From a checkpoint of a small transformer trained on Wikipedia.
Architecture: LayerNorm before each block, tied embeddings, attention and MLP in parallel.
Each number is 500 + 40 x the weight over its row's rms, rounded and kept within 0 to 999. Layers, rows and columns count from 0. Numbers have three digits each. The size before them is the row's rms in percent of the matrix's.

# layer 6 attention value, 64x224, rms 0.134, rows 0-63, columns 0-55
094:530552500502534601484457491479436449513504510498514453538558567450524468509438490538497508463507450518464500504471586497551498529491400532514416531484466488449539512522
099:500528582510521566474498522485556449477513467534552503509516432495525552507460493544452502447465543478568513495533461423546505527506533467502543504460484423519517457506
099:551537499556557509454421483460508552535505483502500461455519414529501549533552526447462495459536478539450455464515512572582528494534401520509477435530489456501520483475
099:484527493521447534499435472408514466592483529519442506504448488461540473517541545508494514496506453509523526498471527476447563548479557569523584516428512539529456523521
097:487493576553478525611543483505531578532473495459572419529419450485457485478444499508515480484511401496487580493455471485503478438501387477511500531493516543556428570573
102:512504566542510480537498543395408409438472515524533536473477532473423464406526461486485455551469542451581518507443500488534491546548503532557485499483471550541442471537
097:559521562447427381447481509497466524503503454476548535477455451478483477519456467514546512520509550440516441501596500526450532550523461482547443567488609493467469547443
105:567409468521478513512511477487488489533548464466458454577504515560502469506487467525479576486458421417481515618483498491506556545500508469529538515481511478513463498540
097:478503482467509472594525452475488534532510507510515533540527471451512496551478468568516537492449535545537485480446469486505563482497474525554423516497518538475527438424
104:508484507494554491525411490520429541467489525474517441512497563479468633416560531478498487517422554522513512584531507526578547489552575491524488517524509548492506498487
096:470477506518505523458464506538418514474481478513435445403493503460511504546485481487447549520564519470452513505535522485459494437531566534508464470478490467511483514520
099:486376507586556460606490516467505528548484413557515480521514496543483509539479545505486493483450476547486487501498518573580545521501462449458505512516470437500539499450
097:489483539543531548482512466506494477470479522555457513526497492426573476498473523491501530473456536545422449531475488475511519518495428602494485553407442507501533603466
103:525538493503481452494428487555560502478538500530503497471537445486444468526503526537534465496510471598506505565447477479532514523516506478508457574465458485518438567515
096:544512472474545473498581523403542445505555466514527529543512561468500524509515477532500518471563553473472548537491529490464520512479429465487480481525511524451448422456
099:502481506515446502495484524440536523500569530514521462464549570434457511515510526501438522415483455508510529442500484434564507477548540544436526514501513441500539514506
099:488514457517433424474503551560534505541521511444567530507459432476466532464505429495483497508486564539545506574497488486463590460511525471461571484473440523550453429521
101:528517426461503515515463510477494477516559463552513467471501472529453585474520543427514463536633510536515537521474506509480565541514519453498474522464457467427544510531
101:510546495482418543515510494515484495490459513434515515492511539511551454514543492562427567542515493465452413466492479522447544569536473545470509440513475543477461482571
102:469555459526507555540495519474493472487481461460504432431472552454485456460630523468528466498577463535468483542521452572537469458551499508550511497467394474511471515432
094:456422541449503476482534454642426558459550492468544532456569527556535460541452540542456460454479485511499539456562496477498445417582466501549549502448456537497491504514
095:481416504512514468520475484473559391493500470562447543540460498536472556553550454552501530430458450492488523546428524494545461506501439433494481572460452555477476547447
100:402442454429510586511503494561551489449509492447538575482550508471513467556508521512474436527501480501586538609513497632470524462503527495488489521534449474501465494537
107:501466468488513569470578597506502488524460534562469503432527425519525488521508554558501539593504528610511516487473485505514507493511428535486465419520475425566573491475
097:477569442475508571554499468509504515533487552473480518490572473433483487580541439517615519548443543501557504479448543432566522482479432539485524488486500426531473509473
098:563542457469444552454492495504579464556549453548543559599535566469479523522615495545509486522497482489513503486528441508557447509536471545411459432495551519478520502529
104:490492469507527524429496445524426494543549465514575481450468511548511528489486471513508489447516520488529548461481455568514513471491541486563558535494561464501543514434
101:521458495420523487537578529526428523565485451607554517554542526454567540510550530487511492509517476543545474472468512477529511491493496501446579526465459508528544579524
106:562494529545515466548467447492450506497522571473480496441521410464558480519524519485457506495508577508462487507450482471480516472542539513477441550486481521465505436482
099:533552508504508475539511474534453524511459399516509460477581525476501438482541557460500528490500499516470552561487448451437543476510430529502500417519580576483523477481
103:547480464484521570477469504518489466515494538464562448539559475458443496516507419507471481456590541479491505516419514549510498539493467532491438516448464520526537511542
107:475548513497440531480509457483525463447496472599498530462492484508448507501457561544459537445428475509572457520511549522479522480484461529467508521486409531511461472472
096:473530525502531423507433548583520456547462546458484525506487504451499503544533479516520509517460543433478500536467462517487514441541546380578452419511508498550508516544
099:602511436504500587487459490518450470502487483492524479546508487513488479420452462460507449520498525480505516551576643508490463437502507485554485416486525541505536505460
099:535476531499533520472558557509441515535466510508558548501485483531485458479492488420480424482484455505498540521509460516494515512516537555553492427511549486497498485489
104:492459475474419530465459544426527566511473488502512561509475534510448494506592474469423513479481581502503504443464571447456432512506469524457544489497509457529477582465
099:513495539485464505443557535533547559476492537483488459463473506542559525456487524499544500500529472427550551562473520521543564435429516498541483527497511460490429483489
100:527473531555502474455506520498500479496506488511490490538478509443530531509487570456552428520496458424482538493478495458484496536562428523517537484568536454541512561488
099:501510612492518551482522483479560524570492469504543488468503580560508472485461512545581505469550526444483500508537510519494456570556458530529533534453496490543562473468
098:518451439465440450463433590531533564525566492467611409485513452481581484562535522491515466522485507427467530521494491439544497497439531543431542489459559531504463513427
094:541462479482557497401467438509541507511519512462425521524481409467519528517589556489535532466543509509470549567494570564523509502578531539403525535561558532509487501482
100:499444479512552469484469471472406453539373506438518563501506524498481551495487446535516448475504409507470517482469495511459500465478528509524466556548475490551437488473
101:571525498504462526518532425537511507484539575566547518423493531506475483533525523524527501562478594486443435513453532552502515459473488468503553504464505485480524511473
100:570482498512480542487515502516400523539526506514520520473452580522565549487508485551492464499448422501512490534478437519455480546452516471489488437494568477451592515419
098:511503481453541490531516490548537495479438452523543552454544491453473489520460485507538488493508496468508515487561600513537482523504540484466469378453469581447521522552
102:534481442441539554545537561401480502500471465570501493476487457482561542563514529459506530548520534486545439541566443495501469514501498493495516476470411531536466540494
102:433461533493500534529509553495545465550444416436525564466443507557537466566552475511483528518405536488521437468550527578469497532485539501469567488518518503508526593500
096:467451540502554491488510547482567511529518463521509445501504533549506472532550506505494518536481445555437459468460483473459452466461496482514512471565503507495508501521
103:511525474576475559509538549534449503510535486467437528543454469487562508564450466463457496394547494521475427525527516527421454566542522489512481461508474458516524430473
097:486581586488505538483433472456477459528556525528522556562453494552611471515508425515508525556573457518480515508557509498506514463544490481553530520504548495545509514554
103:515465512524499439455555523503435482492429486571534500457558536525505486527463475481456540509493487409481528505474516468547438525531474530517502469559557544467438467541
101:513518510525432514488494469450508519506369511449484505517459510551566487449546519516492537468538650535490447512482506493546498410441516503448472480554540524491546469497
103:473529467516460454470555478465551544526517488545431590425473507519513441591488526507464444459571474541473437492514476498566530490591478423475505498410543530504526514530
104:471557481479487522551455551457546471533520522421488445510472487525453492480459556506500521523502552473598487539530399453501518571454533495511584480517457552468527497475
098:529458505534518498455550496454465507535532521468497475499554482495517505475446539456512478510482514458484457545434425474498461531464498509463513482416561426597523403512
103:499497458507464543540494509540461513486505534424436516457492567487512523508525555556503456500512470542479508535515533422487485486545559511468535568480485517517497530493
106:445487481512471512515566539543451497493484517484458522517484400434525526450530526425486468449533490501520489463544509529499525515497502450556525479525505436437499523486
099:405411416551499450418513453491452493484488492531473419487443498517532521471439557545449422477458483504538505467526504528517473542522482475508497526562475637531444522476
099:532516465541536496520574450543505535488488512510452533389567458482474530522515495475535439524491587536498553511451589537492459514490565553477493454480607551491447554489
100:462471515531533513498526574501479502583513494525525496548412476487566422495469532430516515493470556524495486596469549458496562482442553539540515476558468539478532454546
098:463504488575470427609407488558459466514473515549520526500479553511564499478560474529475610495489532477523459510518558495500546454467469457510545456457556489499534438487
097:517501551471481489532507509476490468457486602441508596530523505462547488526559540451483521506436446462486470461499517545540576409462511476466485483523456549488546486459
097:516528549502506540485473428494460489504508633489521537479515504510544528500526456485477436517496448494519505464497436598530466491459528464485571458464500474506466475486
103:477465583499479524496511481503565490503430500504466520441560471473593515506579558505525487534482503518541494494493480497438501573516555476476528580485417557540482475440